config.toml
norm_place = "pre"
bias = "qkv"
beta1 = 0.95
decay_shape = "linear"
doc_mask = true
z_loss = 1e-05
dataset = "wikipedia_en"
Each number is 128 + 24 x the weight over the matrix's rms, rounded and kept within 0 to 255. Layers, rows and columns count from 0. Numbers have three digits each.

# up: layer 4 MLP up, 4096x512, rms 0.171, rows 231-257, columns 0-255
# down: layer 4 MLP down (transposed), 4096x512, rms 0.174, rows 231-257, columns 0-255
up231:117152123143113146139131132090160095151117122132124146161128162141090141131160126118091147147094121160124151094115117096155120102142089096139116138160143136145117127160092127128099094104159123125140163135172119117121163087139114110123127157173102127140190135143129141183128115116157121149120117112154155099137158117134137161116100109131136113177146092123125152122137099105187133109135132100145184136144137096133105116162155137138147151130161156135124151093168116118129153134102134135153107143091147143142121144127111142143141134117154146151131114108084131131122130114118120127125113154174134144084102100132161115163151141118133137152092145110168122138127139126129175091147160113118112103143116134117167103119130140128119154104096117118126165111147113164134146119127121
down231:094169112116181133112109157148084195141131128114129123108161113116096099112105156113059114129120137129107092137115079166122140142119134151125177098127167151062086108132093156142155165130114131123142115151085092118103077119122156099111151146095131136106113142118074103143195140116146112133134136116152129099138122122104092107154115084105119149130137174105127141102135086141123094102116140114114143134110160186098137107105118131088155089072124193109112148123161164141138129092150107103115122104164095131130114094085154114148172128157115094148134206144122122147090154142152144139104126138121136127126153123143123127094137113102143117109097122106107105163117087130142133155127112125130156129177108080123138138109114127096097141062140071097123128123103089124110119111160107
up232:146093113142135102137130085125113127143114147144114149063120103097144132163143117121157128174118172110158136126113144139142148144082137124119131107117197139137122150169145131105104105100116126138110123103164174121173105119123138105098165148104105118160146150114153116107091121121139137104137091131097134151155113106098148144136146137099144120163106096118184120145057089127117157102105155145142121165122138104136124145126160148134141167149192134158151110158137142111104150144181144090130147141129094157143171138140142142119124133112165113143128171123127145134101131137157169118127108136146119147130165130127150118136102115171128105149083106184154162152164098128184110127151137199131108182146114133160112102149112110161184161153159094131105136141178119118121103125114170
down232:147083113119139113156126124156115103147123148143142119120120133088112141056132129151115117104129136094138134107179115049091062126139169153146081148139115091169148103106151157153132118152101125154145132151099123097140124139116099117112114169122199104113096085156098109124141111168111152100124111132148142126088100109148146113153124122165086109169116116162115136128115121114152139124118150136096151125139112129107145118128125100126141108126097142147119171127159151178144133153101109116100132132123138153143152106130125101095143095089145143136111126138160183145147121155136119135136139152118121166124110129124140174132097131120151112165123141126112120108131139125159113133190103110101127147097117154177100137150083114107080145154095135142132139144099138170151136113166129
up233:080102105121134154155140124138100133166110126114163137122155144141126130128132058134143132123102149098136119131091148142160144152149137112142165169135108126111158159150166167136154151132130103113149110167148121090110128148118163094118148138145122149112122120137125161144169130184107133134138156144155117116143122145116139109116113114128097112150155128120125104109093134141131170090138125123156113124116163105138103141095151149141111115093116096136140150121142161135079086107141138135103139120125116107149153153103088138123103151119112086153112119114079143149138085109120111150137126141161136145135122131124105108154091171123138136123147137125148167182094147115162143121113116135128147144159153100110089093098164176130105140118114113157112101130111157119137142130090154
down233:125140138114160149086134133137152152128103150160135126089119154157116128142154141166113126126145162094120113136176138143128113154116158149135106103148156135105130114171121098124140127102089138152163123168108169136130117161110132164093133145130100108138130111075115104121101145101120154108096114142140139083096125169158139132166127122169111108105112107119077159154133082158143169126088159173112134119135120125102115123116138135116121130119163105107117136117126147083110128108110138124138124164136140161145108105110091143118125126117131130153089156102147110125114138172130138134122131129120119078156102105169092140111116138159184132096156086164155156106163108088134152135105163112074123119103118121109115119118124116110122103113138157122123138144120123138121094129099188
up234:159100081083149170120140083123140134080182161097136123109105175138129133087165157153144109134169109098139114110123135156119121127132104123143115112138148142115121143116122108134071133132116123164119090104065150157108132157129113125070130150153110120116112101109114160107159181153104129156126096143120149136176140199108129133133124109129143148112140130132142108111100139137126082156166123152178099106160118132147083142109166091118127141129104113140160129190095103152105151109115146120129102122146166131077139118134126118126070066105151165143085133157116114119135120177108126124106110140101149136132155117122139083139119098163139120114115127144099135137125119091134112113127115097146158114161109115118121139140152107132158158092106116121142134174157117114144145177087144
down234:155149156142156140094132127122124148155184118133108138108141111159094135153123180154095110155144112124093136103157166147137132107110162108139105139124122152113148133127145096109138137117133174103077133105110135099101101082121095156127128126144135092156137117118101131127132101166135138169092114128170171134119131101142101129115097111144160127139080196182113109085101133142111161095124138134107129151151140144085125152128141164140150096160143149135136118137141095142150099122113127126101126082161163117101160124125128128146119138094130135143160111139139109141104096142109141156127138096175123146149128081097139101132110115123188122151147113134136153120085136129108160136108127127125148121105145118129073138128139152117164122155111110119132128140093103128120131094203139
up235:131074145143167133165148145149141133088117138146120133125116160116089117133125131106160096111178136112160067132111125119113120149124126142159140099168068148170140121111118148135129145147135155153136103150068105115089128134110107115112121095112128135133124100143119100102156102130085087167144136133167078118180114149140157105157091125117111140124134109107144142139174149135107123118154139119139115128110140128138136155101110176135137135156134162124115132103127203104133141137107122152103106125104141110125134135148175101126114085156103129127165117128133111153122120109128131106142136094071112127116107124140069150149155079156119118120082123131124126149115126111127131119078167142115151139106154086054141127137122118162137108189125147131125166117131139120108121158106120
down235:122140138080142087105128109154108107130109149136144101124107143082131121117108146121088159073177107131149122106140106120097127119095158093132149131071176139128109125112103107132118146116113135143162115139111110132112159134170123098124161109133101090108095139110142140129134140116108131135123167111150140129109166100126113142118097108124120145107136136176144143148131100134143080138128134127132123119134101133141139109079097095122119090129123123138119138173133098145148136141158189147124122101118119132172130125129157092130138131116119119117083179095152077110156103103113109152120120125125100130104131139118169105109091134125110079121116091145125144133122144115120160115161122129171158098090126112151085144116098163100144148161160170093128084128131194140162099115118112
up236:126110107127094095131146125136163126144163187120121144121140123124112140130137113127138108125108133151101138105110100109128161140136148123126123154108141097103137121163122142149107123145099111095156173111084102150088120153124127154095138156108057094131130121131113156103109132119100116140144142116130094091147133089136163128106139154130138147136131114138126101150174149101126152114153099134174117117102101130138079133120149101128115122142119129089114135157130121114102142145142161111147177164125127098118102144097191152105152136117151127129123122121119136163169134123159131125166162129144124145079087146173139132107146157183105128084125125158092083098103164170184148090141163114143069148126127149155141119122128133145125127174136136156142099105130127130137103133145137
down236:107151160131137152139105162118127135092150112115162152137118119195117125131119105099066122131181135108154124127127165092129116120125077136160131153139139123125060144123160160139117127084125098112100066106167107131184104120114128126116100132128160147132132139122078139147162120131129133126112142190132096113131136136141128106165187118113133097112092152133124139096140120141092123113109114135113125154141169103130160094115121126121144081115120119124121105144132106121115126111135124120115124120130135119126116147138137104133117113153122134127168143138091140105151146119129124122104134163148106128123184131121110157103176125116131130141128157127128124126105122110147091088127143128106103142122102123117141133131124082103122119129153148091119140127154159127133115118114145
up237:177124126121149090128120124131103155078157111149169106149137143120114125133158122127127111138100134129113131104148153122113104139121119131155084124109119162179127086118117117125139115166141163139088089106176118134175134145147118122123134125138136151150142175138122136126134130119116142126114144153116125114105117114127109169118169127133116124149129123157122084129130171128138093105140111133127105157128114083106132108129128152110083102157132147137110071108092145144125163157091125135174129146134081138140098107132098158123146170137114128150154062130130161142114151159124112112123129116097099149139095142113124134129118149188167152156087145131122155177154087075136177165100105143133139113125125101138142126119166121132189121117114142128110105126093074118118088165148150
down237:153108163113137121094164126138081153125126120176125108134162162135113149137122135139108093126147164124137106082146169136111103101142082128135168107108085117071142103116100110140152106137149124144117127129155145080178097127150127132126156135153149104104174129111081105148162125155156102159133168119202124158096130122136094134091102091146154145130137151131135135100176143131146133117139099129118155127108078140152110138092109115132171142117117113144122152130120130139156145143102153114132156104089133122136136172147117156116120128095121135104133117154144093131164148168078130133146156136114118109078101107127060160131127092099128105109187161073087117123152185104130163116120091147117140090093147128143142138119109128135153106153128119098095125109136122081127107139101138
up238:141129127136147110146120154148188107112126136106146127160122109149146133142120126138119121097091169102164146102181114125134155111144085176114144134172141100103163120097119136125123114126118139114077179103175137150085138133117128140125116134113118159136119162148133118130107098099148143127081120132158108139131137126137120136118146106095121117125117138123151115120096160099107115141136131132097143169133091134129165171129134171156158113082151115163128175168132134163094141139080137151137145135119125140167153110112117110160128134119104106149101105090115075145156112122163095145126173128121113112104127112160093157117123121141105112085138162112124106136106180137104165115130097091117130117154134130123092117106108167154107122117088153154119139137107135160177106157103123
down238:077100128127120119164124130082129147128115105101119096103121141091101116097143127117088127148093098121123097119141155125150104129120150157119132135158158108156172112134105112112153134136104068142143168131139102101164093139130148151150108145159119119138156103139159126157149167150144140128120112090140123105097107137120120090142104124125085140162110069159096111141102122096143150145093155112142114120122161157165143085127124137122137120140080096148106115132122152129105092131103116150157119090139136062151134136111139161141100139134105100119113126115121148170115126123122138113134130164116158119140132147137145108105138133135151141154103126138109096138111134103150107114141075146107092113093119136147141115079119111099147119118105121146113139144158103140115117096172096
up239:062106076173162154151140097088095134111089115161091091164138107121120107156085098108151122186144145102132098167121124080134140163130132160124134128104150159153111107109112094089156110082128134081055133136136143154098104140181120139117129135148188081133120113147096157101139160116127153117148102125112088137120107199179132116118115162199156147165143113172167127165128135101133158129220129125181098090115115090138161111105126130166119115114169204149115122119073099150107162074163150124085133146121134136141111137173088107125102162123113135125114140120152160131122164081169125125089116100093134114145096148143155140154125109107159109091129165090179150140139163123118137131114150132128113115158144130141103149177148205157140105135155113130090120147158181108096078128099080
down239:167135133071120149131163150130138139113132093138133121119133143130177166113158121088102132122127140139131128137103171152118134104093125137164149130128137120132183133145106169104125142158148149142138115120123131128145137120132125139171118128094080162143098152153120129123125120118135151128106134143132154130070155114099107123174146133128118114137107150097148160156147133137140101127089115116135121150106124125121108147170112135128102118122132106117139134131135131083100138115145147136125130131143146115089120144105158156114142123130173152124160117117100101123158095132123142147169108154146104140114165162163128153092123116117120127110109117113127106118155124141127150125122143183110103122057136088182116164132132089099108134103110104138116144114096129152163141132142124
up240:139094119147070102138093156171156127113107154093145145108093111121154120122137117160111087138143151139144094090091154124165106163117169167065111100156136156117154140132121113098144085100140118135104099127133120153099112103126157133105126148117100101118078174117115148118175141154146146081133133114134099132120142142110132115120112122118107086122120136129092128105134133115091133107111072125108108102085115125145144106154125158111135134112120110115109138164132081142095154133139142107097159146095136149123135135121136084130122139127139139150140105158171170122140097188097121106138076164103143122114140096107117098148103164120137134132097079131123135148142119125135118115156153125139128119114152129167140132147148104121081125129167135091166118103101150151124149142089098
down240:077149089129131125148094125120139142104139129096111141165159139127137139117104112176131106129114115117166129133157128153132109141144129152124108112153111125082138137104129132086112148131148151114104157134127109162131101116115146116117116132106089149153156145125096108138097093110116162107124123100127150151100148131113158159152135152149118101135143134110109130122102112145149135127155108161157136118117106091133134131148127119110098104140135144122153109090095120141143137069144124148088097139146156151164182094133156095124103151157093129180127155127145130127108147123112165100105095121170130116118090099130158127106096144140103146136143133162097181170120129139135066157121149100146116122136128156093154123113071104136137109183091124108137125053118144161120156148118076
up241:114108078117136124143142174115112102103157151177142125119115136128127121195121133147127072161139130158138106115156093132101157144138100113148131133124152112118094126154139142140129148120120134160114138148103177150136141150137139116107157115134132166150144124131130145149125087134133119125149134120135165089130111122116108142146104126136140148138158111122125090143122134143112139118153121124137165148156094142139113168125087124111119103118083106091114148074143154143144126155136120101127132122146161136128133140142118105173099117157170144144112128091123164192144125130121120136158166131117088155122152099125116111100121123151134135152110165135128178072139141134175143117116102125122137116158131153112150112161125143093118118130097146131119114125159127147140172146157124
down241:162127157119073138117142128085142099113101131099142130149111123138091126127165116121107126183108104165124116135141123140162132136180135139154172122099107136117103116087085123160120130102150096113131105128147137130110112110135115093113125131124131160111105119138160178118098140110096130127106117140122126105116121129146090122156115157103177148093129130126132166143154131108130116082141157169178125142150146146100117103092113150116166098098124128152178139096145161153148131141155151133121132165123098132131154148166085129081109130121116170151124112122146115135119136103129120175096157112140131125117138142119146146161087100128122099097140078157145131141117120161155106120151156112123137104126151135112139114143132072138120151073109113082112122156130137110133074149098141
up242:136077116063114107115076181094165115140170140179121130100103136090121160088159101126075097161187114117127127128146145149129131115160145105135141128153153121111165129107139099132145177146116128121155108133113099118152154118146142122146137136122103130153131127160122095172111112138125130112124164118124140114161108132137121114108160078089123151141149136148099116121130096130124151185144139134134118127127103161139156139120134142149140113148181159117079095151167125133130127153140150114149185134097136168149165136105152090108108147170122147162168091075092145157124176127079147141163081107114107129148113134108109173113080098132170150100142149135129126147114105128102158110124120163117116091124183141122108141102055102153127142160139113148120114120153142104156094152145161
down242:116108167127144147106129154113112148111171189129118144146120132139098122137099137114112129127113058169098172174170173149136085157103123106107158121168112147183130105144109119094109122109168111104109117137082101131079125129136145177138134121131200166141148114143150086119126093129153123135119107116145144131122125154143165166118151155144148132136154108128114137154126133113160121123096122108119127138116126127126102117105139125158123104110138136106095101130117176171104131147119148110098101140115128134136107118125153135141148142124091121128105129125108165131141133152163155111129167115146104140145130125108105108119116099123113177146174121143105120127135157178151101101152108141163135145102144067083127086137137099134144149125097152122130162130100106138114152141102148
up243:156119133137159149150106166118141123129146102110114151150112137148127112123122137125139127129107117133156104143126123124126149086134108124136153164140161178106129136135152080162155113113156110103110135109137136097128090149125126149135134135102124124150091154115144151144144156131132179131111125091153133148089138151122097153142148112100096103108144116089161111099108142085164145158188105095131130081123137136125137136138128153173114131156152116173133131155105169117116113150098121167071138189118135167086130142146140052137153138131135108150127120121128092134131127133150156128121150118128118113086135121127124082140155131145149130138129132163149118139134114133153112130131127107156154125119118096116102137076113145142135148144145121160131167107191120144103123141125124
down243:110157127147092124083136130133161158162155125120126128123114087142102135129119115110151126162118131151160115138119122164082138113125059153099141118155154096084130108123114152112139132124130128129113153087100116147124143162139143112102140128141105110128085106125073134147118170150108095107128109143150183100126111147117152111104073139171132119078096095132076123129161124144129096113088158119128115139124114120142135109139144140137123137141085100120144152138062115129114181168114127132127134139121099145088133169187127144125177128183120123079059091152146158145116116176121120093092117101083153103117174117121120096131151114106137151118168115070111106106088135135156134141142117110119175122103107119092191085157135120173126114077142111170135107111112132139118150158145200
up244:121131143115163121144112095114167114100118132143106110071186094133145102161144130083123125126130114126147179135126109141157121059117150184146113118104165158143122183096104141151173152140161144118121096119095154165166163103150216087147138134125170143180102088106125096119088145169099131115113142142143093145123134158134142134102135080151171161098074175193114092133146132109126184123138135081123097131186156131113108138131104132119155132087098125134077117123132136122162098125156124091122130142150150129114157157130165130144131133127132113172148075170085075143130169145096069150105101115122089107105119166115082123092112140156109141108132106089166119123117131100141144130155107115127084145138119130114075146098126128165125085116079106145132131070133169121118121175141138
down244:089091156146076117134136105127124116118152131134105214139136144129140129107140133149127130163120145095115102099135130110142178113114121151122103108120117089117114133159105108084147131096129104104082142124132104093130144127087125143135133108105092120161157170104206141117141130157116114121093132116117123105136120127117114072144114087098096106146107143148111123130129150122107150159150101166127178136104125112101148117126159098118140125118146124151172097141122124140174138071115145140157132137104101131119147164112127114135123117113139175147142124095122133145095133145142136088173147084134101125095115110130166144093135171121130139167079134142104130144101173152098116125106215079161108131113100152128099135111111184111173155148162153134116091157148117113103123135165128
up245:104140162103098140119147155110112129129077107130132152135103122127165177139121146092122095113144117137134136170107119112137089152113142109134124077154113112102120124129095151169111128173172135142103103125133115130106101138135107138105145117100109130130135154121110134133102157144136126143115138181108146117105079118158148128113114074162125112137174111116129150149108112119119123103116154118114082146119112136150135160111128145126112159159136148123130117146111173153158087118128148123144159135175130101101146154114128112160129162137126116108138136134111178119091130131127110118144121180115112111154140119089152148130142124125111166119128108159155140110109134132126111132142133113157123128157146103125119121128132141119120161123127124144118126156180099145123106127124151
down245:138173151136115199144162105116068087116140134098121134151143134131152153152107104133081127148149139135150104153109102129118156155154140109121093110104126101098110168099101125076169092142116156115113099164130140124102109148111112164123107055117160088120152118125091173120081144136104099121113095166135150158131132134158120099141167120135147097121157129138160127136132097173140133181104145080119107143119128123138154133130143128125158134125094119108150135146124119096150139144131102128110119135116095094145118150114165116161104142171158138115152120099144100102116092127150120127131099100100173146161133105148147114153145091143092093142125116098109157116150123153122133112151131114125108126133107112137125162153121139130106121115143161158083135092081130139127118125132124
up246:138127104121147077160080154137131118182118108117131149109077119121135104121098117140141128168134132132095134123126107144136112092082114151131125118126164124112129198117153110089096125120148092107109146135117138149123096133114122120136147111109103112109150129124129150108142121138118099122077111142110137136115129128137126111096149104119141130169122135142161162123117123111136121187115106150130145103123162127119092130119156127142120153102104107111115119101111123142136156159112147164096121120135162157144124137112113156102149131098129128130111136116093134133147115102163124143134111088129115182164103111109137154089114181158115185139130126142129130141161126120135107124170153116108136135146108103113106114119140134155160151121124082131095103179116127167122138103076120
down246:105152125094122139104137140125127126147135084089111109116165140121121130138062149168072146148134147109146122161114168092147119148151149119090115128108114146121119107118110134136134143125101150138175136156096117090086087114155130105144140138128131139173145102114080110138136146145106114157087138050104121169094128125137147112158139115099120119134119153125159152121086127119124144065173115092133147100168113158116159126090152103126108093133139112116117134106049144108182164167143110109121158135092117074145133151148108141146113143123112121128088137093135126134164101129096123112133150086162153132115112120094108087128123143113147122125118164137135162127091111104114123105148131113104133160116077124156136097133112162117141137085087144141094155121104147129168141134121119
up247:165146155116123116137129115155104124129145142150153140120123089098125158137136127114091147147116120125137142141103121095139177122113125079116088129093123111171098102108115099145087149110152111108121103133126141134160109134100130087152149148149121144102109116131151144121130099135126128138138138131129095099166124143123157118106130131105099132136147103109156103144120147144196155145128117089167149109120129106106134161113095120115137152171158152070091098113081116123143149119092133120138163107110159123122141103148120103107130155099155184106155083147109114130122104082139113124128177112137145126091153103157074167120155134157138154136097095183136102151163091134137133146150135122104117121156134139157144127119100102129138081169114132114148075133145135111095122136098106
down247:105126140102105151148110105114113106155119076126147097114119149086136144121139131160145116121111075142138147121136129133176141132092151109132111149159118111119101132180114112130144107124127122106139150124102129123127118091136147167093184095174119115128103138099109159110072117135138094145109153108140129116160091151166127128148065128128137134126079113131123152148132115064078143142111127113130112155128139100107061153100110127131142117138098113107136161089156147132088119131139140113145131128112121109115152119154191164135140138154108132123076166156109106123102139094142107150152131159121105136089125185104128133096142104125120125100113142131118078122151141084113127116118097140103175154091080147113124117148144148102171110116163128119174104110133142107133126141134147
up248:094109126161151082151096127135128173139128136097091131125132184160135162109125118144123092109160191135056129129137104100101172137130076109157093159112164115156077102155160148148133148113148134125162131125102149094153127170146131081139108136155138149131125129129150103078118046152119165125094137089129092122153110128129159102107126072156080106109148133138110142125130114151131125115160123104100150099131139137120123131116130150117111164136122134128110130132145157113152104109175143122166159103124141139123162139131172123146125143132140138076138153128088204162096132096136129141135105116137108122105148144149093123124128121110120124126128055161100134117144141141109119124109152132126184125170144109124111147089132141122157184137116119148101099129117127095127126141108110
down248:140094141110118089110102186146169112128121143117133110116151113102117136131125148099102186154182089097162107137163126131043112089143099117151098138120132176091125135132122102192138130118150124146193097141121096148096163133162147131107125126156121124132051094122149137136121125148137121183121117126135111124122085115135126078138149103140129112120128117157113131065141104116097078104144136116140102163141104189134104088115130160159100140139098158115121139088091183113150142109093156131100132115117163071121124133137126111125127109149117112092096093128151104121116131123156135078058151128125145134117115131154079139109102105144152146147135117142118105154116098136134115125111112110176127128131125163169175111098106150158112122125104127144107120151120083115148087113123147
up249:143101122132128157117091172116066119153149162155133105144151152113149146126149101179122151095129162106091136153117118154164087174172141095117184131098104154118140155128127097131129138076142104138128154109146139137124123129160124126165136119156156124144125132091132128141140132142114121141107134141121141106082100182180146128148133121133124107117126085112131130110143129078119112118099117108145172093096160185144147093105123130090121145112083159153155136095165093138058148125092147163144093125153129112116103113097131101151101112122146144092122112147109106128136172143128137158133124102153144150136142133139161121136100168127122093123137140138116102129171147153091123126101144136143124135092150145119130115198140124175168119146120132115119122130168136140151130098124132
down249:109150105121111144146128104130148112139101136103149140096089116154161152126108118118100117128139127138155156115115110121115115097091107119106107161141140134141104113129118143139130136119158134136131143157139138107113152111084131101136130138098112124103097161128096172091100145086102124134117187104183120127145125131118148109120107159131136114113118134141112122136102153112165096138149118146145099121127125113143107150133117101113107147136166145138123087095094133134130105134121091099120159131090109145129138111125131150132134100142140147142125104112116169146137136091109110119127088134130099087141146145102118135149129094117120118140136126128138095096099098130160134095137125120135137123132138112102139127085137111130136086105111128168129123143140120152138083130159095
up250:167122123131218124143124156146063096137145140133132156154117132143120138149145145079085087138163147104084100153118127135136147123121131162088152158147129124111125139146087165131116117155168129126138131132123102130131136149141124125117151148164164116132119123125145138134172125147112093156126120120128118093142162151133110122114108122138131136174118145112091104137154131126186111157148108144146143172146147084129115132165139082131157118110130146116118165135108153118114126142139124178110100116108122120176111092174130133094128170133086164120167123163117135123095102130146142124099133103105098155134146115138086104178168197134112170131148118176152099117119108162132102117085124144117141142106106079152136109116167131102143116104105082096162115105127084112139149125115124
down250:120126133131157116194127132126129138125067160093129189109129100103145108114167158094134115134134120162081108099135114141071108130104132123155132157117106110145131115111127166115135113124165077150120120093139133161132094130155121117125164070136134112143120162086153145082134106128136108097129148137148137158129127131141157177127154125073150200129096113086134135132149114109102103061105135122134125101146133146137087105144093126092093108093153143126156156124118141092150148108106106118168161162126120144135150100133118126117080122179113136152129137153110107176103117134132128127119123130129127108106106180125145116109095148126105148140144091070144128120112178127093125145113136136097079089146116145107102128187160157130122085147117093136119113151124115086093077160113108
up251:084155118116135168128125170133112119146118175117118112143163129112137143183138112145131160139122106173121148135165125103114137175125102157115086117129125144146090147115139149154157129106183138127107117170109125120183169146129134149145126131168112129145105118151136120133125155146158099118142120113146108137131129121187122094143128152166153097135130083141149127122128168123114129101136150106144167107117151113160117124153138145120140138108143123114097088122106138136120052128106159161142097137111158137103126096124114132141115104159128154128137086160107159123145148117156129118104136155122094112129117097145145117124105144137089148124129107120136124128151120097138157044118094111096134128125163117129099131134138134138143124150129140126113147108174152127163106156146123
down251:095146126068107143132121136120151107143161104105125106129106150179095178139109115152141156171107134119119128167095147092147123090164100183109133095109125127113100120142130092128128152200120096154108114108093120142164112083138110149122161115123128134069106172121149148092136146147103149142186154095133118118140104120096112159131129140090135133152095096129098104096137113077149140144131142106120112163143119147129126106091105132184107157137126114126157165114139154116102128101121130099135137144140099122088120066120184117147145158100113120137156124153130078138117125147163138076112130144098149101137090147154088119152122129077103170106132115126112142122146134133106121115119096141112143127117112088113117103146120139123119118150112117162144123109143127140112138082124143
up252:119139144135125107155136127085136091162100117141160120106113151121124150115123106147068101125147133131128107146123113110137120089129165146138163130091172107137133154133135149152116136171157122107119097122174130107126192153144155145114100138132161120118113101120142130115150141099152115143124149175121151153140133128108105136128129170143162089095118128145121104166154119105106114121125111139142137113119115119117156136065132117142140130124119130107071114109152107128150111135119096117121123138107139123147106082110104101101150128129082110167129142141111144119101101143188165136111129111116066150164089118124127110138163155101154162137079113165136119128085093103106128115099094127109117136108111178088120096151132135129171151111094117129137130139095099080124085156128147
down252:109113135106131124143113114124162117135059129138120146155141109134161164127111125142140108149147093134117165087087097120141173076089130140098146114102154165116144130133126074153156119092171129139154102140127150136137145135120133137106100107145084131132152112083083085123136142094160129110127126107160122097119142125132153153142160119111112129163129137172116131129137095127132108140150161144067153115132142108145123111131116125115142123120107128212141113119137164149142100079160121076140153114114141119150123131140151122121155139125133131156115128131155124135129096119107119087138100119151151097138160124122172098117134167130161118115152071095133131141129135153140168133131097119118164127121118163130146101150175129141136109130118107124159131144176154136116120123121120
up253:102143102088167195102086111106138125114123146137141126104127145122155141097129151147112130158144091111102110116137103131168150125118094139116085116148125126097141117147091157124124108149145144109099148166138114138137162096100137113112100132144117138134132129131144107162106126175142175113150124115145093126108134102107198131149127158119120161135110094122123135142095123117136140160138085091121132136138131132114096094150141119142113133155137138147138148137122094103118128102168131107096150146125121143133101123093097107145169124134145084105139153135094119164150149139115111089093147129101132097097088115135109135140129108126164144124106117115160127123108121132136123118125144150157145130142146161148152106143153131138141124116131143147137115101110110097094133107130204
down253:115119126151129133121154114134157123155143145170104114133078123117141145105148104170124133150132133147123126117149127156121134138110167105123161073119121141157099120150142110164119135118130113175115166136138113154109145112116165125172147139131164178136116123117108135135134136117116055120118149096117148111097122151124112088105103117140130101112096131176106087119164110163117109144125152141125110116089145113144130150031147157128151109133145121124133100144135125183130130119112130122154112155095139109101153122179163106155095132136112134115125089134088158082086109144124156122179096102115153146108100124113098096106171100131140119142108121145107119095138136120127142108117139143123141140143075129107155122115124116146130112123113135146097156098117128127126172143131104
up254:119106145162118181147145190107113154135146110175109151093139082091104148161113121119066170131149142139117118115132095174094167171155098097099148102118172113158078168145154151138121161132159077157134106138077139154148102077144130078130114116104125163110140116112137158115168080097131135126144154152143095125096162134150120108114131161123111170189077119133110147144125129137117084135122139101113117135095108144109105159115171117109122155129142140106123111079066145137081116146128109116086112127132141122152143072098127134110141125115139136126122125124102097122144123146129113091126087122120126101128126084097112123093136172152145093074156172151086133126125076174078100125101140126123133165133127086137125114142107115116164180134136118086169141125119139094160124156135133
down254:150101129132132107110119124155111124120084112160094168167182179151142111126142092121126096101119136107155121148124123142125123153146097131128127086108081155086105161111132141120112150134158139145093106113111103116105138125128153102114119119128177120114116092121137121110160090123102114133134098120126145159143123158094124101108152141119120134159057142127127130141154101130102087132151109155132119131139134126152128086093138132130085136085106167133079133124113129137132143148154115137126168093164100140121053136153171111132130164161154154157175133142085122191200149147137121136100114115117181155140130103121124126153150120123129161068137112107164099115192132070116076117142080137140151159086098120145110152136109130089181128176107155141174112093135105133112147131165154
up255:098085142170134132149117095104075169145123103142168101143097092087148102140148126136125127175135114120123113081151122144126099092145147128168146160137089081097146135158154132139123148113110076122161094099107119133125168162072112123129125073131130115155126127117123125143116153116125115144093116166089138141126165158134134105136111076091092183141169164162094171093136112065112125158118168130135145133137120081156079134114162146104164096108157099132101115145142106152109157125153108097092149160134189138120133163146155102132140150112135125163161099119142131095159127130126113154077163057126116124159116128083159123088131101108172145163162154160148158142136133156109159119141135128134119172138148160139135132129144118149104108138151109125133143132109130141079130125118111
down255:145092131169109146102162178078135125141182171158121165104086116138103121085127119112164134060116114105139171073124101138145125173091117129101087115141116091111135128115129151167127125125154169106159107098123150095093128168162090137128101182189116133136141126138086136099151147100154154110137102110132128102187122079136181107156158105152147138149132145143110144168121128113149083135124112119103087107118174152078168138118139117123130075122084116152161115118113059146123145148119126151103113125112155144134110098129119097061160145114096133184095121119148123128167117104124135149124092119163151135075062125136122143109182066134133151130096147176111125135168116114170126161157165115107140146119134099123135122144121157110131148135110163140128122140145099148124143121124096
up256:171144131111090081136139149121117114137131165123126098139113134100165166120144123107136134129148177111133147116154118090117089136087091123143160156144156156178119114175154106099128125121107105087135082116125140117142172141114143082073148145156137130085086117122128097127144051185154144145138153121181119132172117159138113143135148111144127117139115185160118143168126148145147128127079142089111097133175068081102164147094081085118108106129112119107092158100151184119149114121124180112162120080167143108175135164116119152113114172102157134145144139129110134113151185164113172078102067136130122089142141196150141154095111138132087164136087069127122169154161139106179078067134082142111105221142186162149067110135143103129140102113139147142109140132143158121164155144164144
down256:139126110137091116126160150137102145158100187102085147138101131118122128137108116156153118173103202104133110170120035120132117125090088107119116104095064169158142165121097136124153112113145200107116098138145147113080108089118147164124159105155171090111151149125162091132109121167137137127161125136167163171130121111097091108111115122109142128127181113165075128096161137108132128143172066098084134129150076146083152160157129143142138133063165072138132109122132105149175134139133146124123090115107123158117084135140120108115116137104143151107111115119178101107135131145124123152150127103108132157155114129096154097084146112091101152110106115119111108113135139165119127132092134092119140160122154132061169119107130150167130110166124166129135111115120144117135187092153119
up257:132091102157124129142153134163188124133180092117187116116170125128103148128189139088113129095184134130102096159123063148118108123150155144123184145174130108155151163098153142135157108152098096160098128144148124135112075127134105077101128109162139179097084134111130135119087099114115111124194114130133097110194127113133165111153104143168120125147169086139155171102117064132185155109149097119142151149122128173162111147194125139151118148125111063121135151119102179106161102128088137118150120096116106127094138121073143180138127088112109144156095120091144138127145172147117136131135121119126097114115122118108112092143100157103127114091090120135096124103127118167069123113130096135156121094167113121187109124112128126194158136143096111101136106138138124138104116064155113
down257:071131155096146098120123119173079122133158159111094096144072129123123137091118118143112090097117181120119137125149120140098121166101130122125092081135074121134100132143140158134120120135109200153105186152108136149161130114073138098159113118144156111180094131174125093110123118128144103157131130118136083123087146153149125138082095110124157170075128154137101143139155164130084141102122137126157095134146115163124104135108130155112152132119116130121159165116087112115124107178148106117127103160140146167115106115134135111151083084089107154122136131140128142103116173134144119123120098147094136127145114118115143137102160140107158109107142119107118141165113156131166074132155157129118166137115085194158151135150139123119184141101125099090120181080119099116094151155159135